Weights of a small GPT-style language model, trained from scratch on English Wikipedia: rotary positions, no biases in attention or MLP.
Each number is 128 + 32 x the weight over its row's rms, rounded and kept within 0 to 255. Layers, rows and columns count from 0. Numbers have three digits each. The size before them is the row's rms in percent of the matrix's.

# down: layer 6 MLP down (transposed), 1216x448, rms 0.0391, rows 925-959, columns 112-167
# gate: layer 6 MLP gate, 1216x448, rms 0.043, rows 926-960, columns 112-167
# up: layer 6 MLP up, 1216x448, rms 0.0397, rows 926-960, columns 112-167
down925 098:073149134109110101127119157136191136122143115129101142164099144061183187096086115118105170163085115121098142095118143173114130120147112046123147128234136068101111106131
gate926 093:131144137191136151137044129145081129142146110143135167145131168097225108111131102114077134182221131176088125138170093057160126143160185113122158138102159120104145102130
up926 094:105173139059105181115169155049099166121088150176132118112069161111110156127119128145119095109151184100093136120122162134151118150136135120128181107146100160155103060102
down926 096:132051113134162094132105117127182055082180147171149110090126122105153106121117157114182126112132117152115074141119167131154121136172147095082137163183144111150112119135
gate927 093:136097079142151132124088147141124127130127116115114112103155155111081098169101106128086127094156095098121105161186204100165096178087114123108117124124110137140079166186
up927 090:135100103149091147153173127156112140075183083081105134190167147176113113066127111102160101145155124099144088090075116133109146109162072083054129100134133177127161123136
down927 092:082132145148156160185102090096132078079082121133118106160134107118123089172185132132107148134132080097177161106163123092144118115162056106149129140110124178154144076133
gate928 107:175115130158099232062125144133070131101114116164136107115133207101107086148115094092088136139101123139083131116130175103150079146122126153137091219110120097131110112141
up928 101:112184137128192084135135138124132107208092109132191183167113135169112126073139126157094091095106130163159194132163143057127114148111139121152056170133113106124122127157
down928 101:164108140127084093098119200144028076123140102075168102102112123114150166112105134074119173148130144188156125114103139157142113157112128159133173130087160126149142115110
gate929 103:181120089116114111152089165108153095143095090134109167110135151078150175080119133108128139107110125104123118119174135118129150079140152144090136126127120213108098135131
up929 101:111120138118120166085076181122122101120110070160213086123116087130163165132107169143112104077112155130136138178154169149190159142122183103117087158131141111102179128097
down929 103:188095117077129138107120155083113163115146133138111147092088228083143153146093147166147126094137072132086102119164136152129144107182146130151115135155106105096201107122
gate930 101:141118171149136121135066142105194160136088094101075129111178121128163149156127142144150140135144153154121111181106196129131142138146153109096133192119182104165123173093
up930 109:174123175106097134089095103121089093090174084139102130148043114121193127160105131131139141088070104117152141137107111140164091128132206108139195123083139140124112122096
down930 111:150098180094189132089042101137181149099105137179128164144153071133156170136122115149175174123112101088118125126133163091130114144079174076158106152057175125184092173106
gate931 097:168130120127077109121132137134181133123103134159117151159110097130135133100114122085119117069105175115122178140100107119105158111099125169124146099131065147194111138164
up931 099:116150126200102090131218183062113125120180091178080157097152086101113097131143144088152090124182136112160194107091138093109098130131119091094156105135103086078063076121
down931 099:057171136133124102140185122151155125101136114124099138117141174157147114130147157114165127094144093173158109132167165123126138158126115113067126137138167109112157088110
gate932 099:115101143141180130122144155118107123193106080073148082145145144116074113112081209127086126085128130143129107135158137133163193136152143119117122135130128102126149105127
up932 100:109141105166169108112153081150093191153105070090085112150157108084164164162116136178128075092146141145145144104143114056125158100138151139171103125112092143107092109101
down932 101:170133123195121061135100062149102156089106182158129127142145139144147155087168097215151171128099141135134143114105168092164091138089118105161122082117106126105088176133
gate933 106:130166132151120116117080149154138099126112133140092196111122122144110140139093203013137138101136115094209139134122169100118078189180186071132143176102130160120089131098
up933 101:146113139125168115122198126184123088204169075196121175142148197122134141129158165080069147140187101184190152152085156121101137128097169106179167127133119132112151141149
down933 101:085116144077112093198105130132078170141116123138152165114128123095119183172162104127163160157129112100171185144151177161099124151113164128105153153178137150138195109145
gate934 100:123156147116158119124121152155071165172163078211164134143126154124118130195116142107148100109142142189108212129116138127134097080128126138117112156063141113173153143136
up934 102:109141110163125138133104138099110151081123127125169115045122095135112134094129129115171195086135128108109149177086172079122106114098134185117102152181128137167113151114
down934 101:171153091132077100143145125152109135078163134125082104144124149113168142157128107143131125126052134185155111123114137098157062117086130174112109113182094139165114170153
gate935 090:128121107119140134105146129144154133140119144087175149149110192150167141143137126127111141164139174114141108143105121142174162148146123146073132185112105146124094098092
up935 097:096145154151128131170126130068118139164141129103141099158084112108107061123142139115075126141132083160122157114113130145167146168158162141098112134090121130063158074080
down935 097:128133085135101161085133156147080112139139110133137200158181101101117164147136092162152049145134148113101217124147149123145097080113095119088116118098110138148115134056
gate936 097:057152126090113032164143197112089155151154100142115103138156103102127135118143115128149071122193146206080161220166134074137111102095092152151101121105109092101118187075
up936 100:124092179176132126106096164079097118170085125105105112114125113208112069105180139132126132137089090131175086159168149155163099155155128141108163115117194186158164188110
down936 099:129087112108116087069152124096171167137085141124120111177128169105127183147090095141061092078128138108136124190165103112155161151129133136101106092130065123088098184137
gate937 093:120104147156149142192185084119136070101116153180079148119079154163113136111128120108111108142175176111122179125141147125078124149146138164178120137163121091154120128177
up937 097:116141031120118166115112174116088173106123125146160134034125100093199188099181081113087101131160124160142122071126095069161153099082138088177147126107141149162131191136
down937 097:084109135111145149171117133099096128146136161120142150149175063143098106146116185043093113116168120135121147188106124133068153088118108143137146156096162175134120078149
gate938 100:134081137156100215107127123100111130111160172098172117159133093091121156122157156081112162148064129151091094146205158155160177193132156057122063193104112132113143108080
up938 092:128066117048139151149143200076117086074120148110146123108110119077221200072149174144136155135123144121111141177104108098058130158110071138130127140134090101128126138157
down938 092:108127150150166119139112170142113109102155166049111115137171104120132125109141046162085070124104080102073171112095142137152157155087098073094124151081162106080105165129
gate939 104:156150136141059129079159142078208170098126144136080126175120154181096127111182131066216145139155200107110133107087183143074111071179104092119102167161149128122098075091
up939 108:125098103145102112103138133161084123138140084151170131109150138142159109163145081146080108083117102182124095137117088106115136104137133079108099114153130168119217142135
down939 103:089127160104114115130074109079125168103038144122155115160164124101098138145099080184176091185065113126120124113130135113101086129126081141116078113082160120117113182213
gate940 094:133167162101153136154220165030168139127102091178125163137116158143138121140140093156141146175154170115145139121147178084101174135144157168093144114101171184135124179194
up940 093:102089097127110138176163161169138154140193115158164105141135129128167084089151136123114157139154161102137122104175097117138159099125089110107148142132173130151158104119
down940 093:150178112175188143126084134104167136098111166115121135116144153054045141099132145157160155165085135153132155115109158104089091158139100148169096132198083115152109195134
gate941 093:120154126135166142083129131127166132134152107114069156092047127137144106120156080121116105106166144112115091114169172156104144173189124125147085155053126106094103114155
up941 098:120145095198138117135108156131118141123112135145132094105123107135170178109119116094063092200147178102094137138154138110098169153164160119155115085110113106114149159185
down941 097:100115128089092094144198088132074183101133067147162125172149130142127130141125153192075129142102073088152132123122130131179100151104123087151149131154111124105084109147
gate942 119:128164133113134168130121153186080143115144125074103121113111179107083090074102147149148125151165110167150157127147109128120112129141117153066094141101123159106097139164
up942 103:104103102113115131145140161136136140117065143098113180114131143140162141145109135131134148130142093182096169204117135113145110084141127058124142158094122190143132144110
down942 104:127144132181082138141110109138081199115146189183177114105185125169121180128164102141157159137139177105161147144149132165122079117077084131094137116206129084082106135089
gate943 088:162111136121098149118066133135145127115139150153135134103092165124125116152135143064135120149148157095152163082137106104105120120175127053155123158061141123093127075239
up943 088:165097099098142147141131120146099127070190136161085151171115148157089128130163107105104126131172131084136150107141090125183124156163136104176087134141103113103086097156
down943 090:128104110114082129147124132106141159139119067121131073114162126169152133123091142200132107135113128142132094140150096166131154141157147244089140116174125098112187130073
gate944 099:104148129112061160209118185100141095100130116105117131174116173133117111096153120141151111072137169214065179184151144109145125178133150108142151097153119089067128187104
up944 096:133190152145095103174144164179096200141164072169151090140101116132149170142160135086112143158086130113126140113156126221100141155098142141100107145086107161143116167128
down944 098:146150076119084131114131118150117077166187095124189157137105131144127117115073066166152141119155105159127118177167175142185123137062132136149164119143148098154084170055
gate945 100:127091120141145149123140158102143181144111076091132115143152214166143123124098103161149155141102101189095086114144160134138138073146069114126132130137128116154185163092
up945 097:157105129155126132102103099105093162146111162175163062090113121166152147064126121172161129134105153132066141051120120190151140141105120126137088196134113198138171119081
down945 098:130171149105107119075130151136144123141078136143099114225148129155128107167159145128101106112148121106136095105166124082092187103147185104130152135091148121159091184136
gate946 096:097120137173162101133138161062120120144055158145113192111089168147112087163112170128122134137170128141152157137104130119134089126118134150169111111140126168143086123098
up946 100:103171136153140051141186125111124121151108106113097144115191114151071135123101151105182141126123158074111205073119145147143099144149140097147147099202106106121118099172
down946 101:151150131114189159160140190096114158129125142073076108161115154152180102122107160183142110090110183115080145070140123114126123123160107122120156119126148092119144106185
gate947 098:124066167129075106119117145136124165143121171128198147164123121136178128148099146110178189132104108131180158140135088136116136094107098167132056145134148131137155161156
up947 098:123181095097086143128131122124157158124082113178157121113119195074152132116136126182145171107106086163098134104199155133137120181119080186186121143145140187138123160131
down947 100:166139121149167065174153129144132150155086166160103182160201150157137152109138107157156098175055145162121146076201137182119122150084142162104109122164155121089106108183
gate948 100:134084157145134113123121147107113142193095088097171142153111117146198113074102154128076178100092109094180085117175105143110126168151174073147120102109163108108137157105
up948 100:130124148145113201158143159178123123114183158120146094151102115188157131114168127101127096143116116122162115128178137134152127120143130189142057098124128143104057129113
down948 098:041119137121104100122107154148116173092142111116144138119167149084101111139110173089085165126144141131210091106048102155131097150158033143111116154127158135180188094092
gate949 097:134104114190105119127064143155146147068146194138131167151124176164188148116152114102146134158176153145221122112085153168091132135143144138097120107103116162111091113129
up949 097:144105138088094121182144143043133113105112148124149065108170060099128141093188118081120136099067111140140151104121157093149142110198119184160115165169152112126144157103
down949 095:132100137204160119122100108187089141115062111144104105153088138160178130171097117152089127166131182109171186024166125101141111133087130201096194126076131132105127107106
gate950 103:159156136140220088109166151189119172166104110174154133127104117121111176146164146098103147177149165101112148086098101154132101152147090121078128151171143120102093091055
up950 103:130154169122140173120121154130128100101112114134135189137107100113084125140081146119117150144149121092099102109217157106166105116128150185126181094091100129154120088123
down950 102:121119093147122184151164111140174082173166137069189121131192159119172108110131151147107089140140129112156093152155154172064162118120111095106166108117134119159111146110
gate951 100:118113162167018157143062089105142178145084125187080158126097108129098143112140119140100159156103124125180168150107147083059112076095144099162141154122178130140139134109
up951 104:160135149114164139163124088129148176101088083162169152156107127126159146159113119080106158151068103171124096161158166148132155096083121139093151133132130134193117152048
down951 102:151109149151131062104128142130089161130164098130186124111171119098163178160083092134078073116100135159133113133143184097164119163110131113114154061088122093138104148120
gate952 093:161135153111201092128107127130125082108147126133124152131115164109099087132132089064068138147162160179141195087110134145108106133136077102205133097097093118101139118126
up952 096:081153134127152122143155169183118147161147145177144145083141137075096085108147114080106136093153104134107178072101143105114117102120086064147105041047117149085144163103
down952 093:186107075116128172109147118142146192142186114207149088084127140104115130105059110143114113128112217130128143068151099070117123138101127170109098203158154136103130129143
gate953 093:136122190122106128127086114127148114082186146113213060137153108117162103155112127115153117169197158131157144148079119134170167121135139053091107097086141155098114132107
up953 095:159155120152094155079144112174156101208125157131134128120139041077119186136119130136155125122180178113164121164116090136085121159142163168124170155132075105057070111086
down953 097:162168119070138141147196125073129114136126120107109196161113115100165137131163135161125121100125041113202061147164108138156132121131119153141145130116134093148143138179
gate954 102:070117173092114167163078155149091177161100160157147116179134145139134119129108067158108142120095122150142157151181132145210115119122179189072153166129162121138165116140
up954 095:099114130187125119126145158095170149096163109118101103140123058127155115167167166164172134118153088111085078085096060119097140140104139119087105045130172129125151109148
down954 099:094084159076133112132160162136208080101164093098142102159147121151106114105091084069120154156107131127127075098124081089135164147100160136146095131165126153136147180167
gate955 101:128094152101150140137115177091139128138078117141141138139077095185156153132052125217088091105130136170074116113122126113102104158131135128131125093161143104140161135098
up955 102:102113172180127123116149108140154172151121138126100178073092102165112148181120149148122071144201166081072110148125122195113109151133139139085134117074135063091100108110
down955 101:130087073122159192095099127188133116118091190060129153152081130150122162132085132158127141162115108152123137122110167131172089148164175149103162138093108142125125119078
gate956 101:107127127194074122156122088145160163149104142119084104159137118166139120095145150073207140122138165089153153165177143068164115115226085085107111131137147103133114132125
up956 103:135105113152141141091079135098057152045069064137112148118084154151138123128098148111080134114154114102148139052083100157085108141105130116137202131097163122110090105125
down956 103:096142077173080163064122184101120120105044117121124120111090120170111168106097107066081115084138133082118171112102109145095055070100151102137157142194107136099108090081
gate957 094:084089106145106093114149138144147143097123088042117098133128135172175092092072121122132160074071166113154125163128129130095184140134112145075158135137142160130131167157
up957 102:087166116121132173165153082138062079134113095140079114130182090141144195139170103093109219107157113172170071129136050130136119146087181140146124148150116084130138114122
down957 099:138177158157149164129111132094045148135171213142090076106177101122145108154198114192134129147151127121090126143096121179136104120121133115141082125138142081098043129109
gate958 106:114161168173116084129075150098178139060083140132151087078101169159128070123181152109085098181105091154130169151151109120159104122164178147088100138096121113090102095109
up958 106:144127170118082112159060100085143090146176156135092153140217123145165186098147156123124153081143104154099166094140158076176160086114143153172100132124113173133083120146
down958 107:131098163137176140159158093130161138155104136133114117087139149157122136092125116074158103090180090159110124113151135069126145142119146103155136131133138161189100125141
gate959 095:116124175173152120110111128220139123174182111128091147093039095176094062185082105137174111189142109106093138127153142148118151152139091156086156101090148083147125117119
up959 097:102132120124030092132145066174041207130137158132110168069124132107105154082120156154210103175169138113132104118106143194142137135083167137157088168107131153132149146096
down959 098:120080126141103116108073144188148122135149172127144136116107114090165162100087100118209132124162174126157069132173075135124139167101161133145132075110150116150162132158
gate960 094:187128116103144125120127213181155068095172156103117168162146166138121158132138176091145179111159145172119148171110153171131183144138088047110169153126170115110170136163
up960 098:116171138091112213119189115139100115086084126160137127094123105119094117140091078159121156127168132100129127088132144175143148132129156140149134139113162063073136167113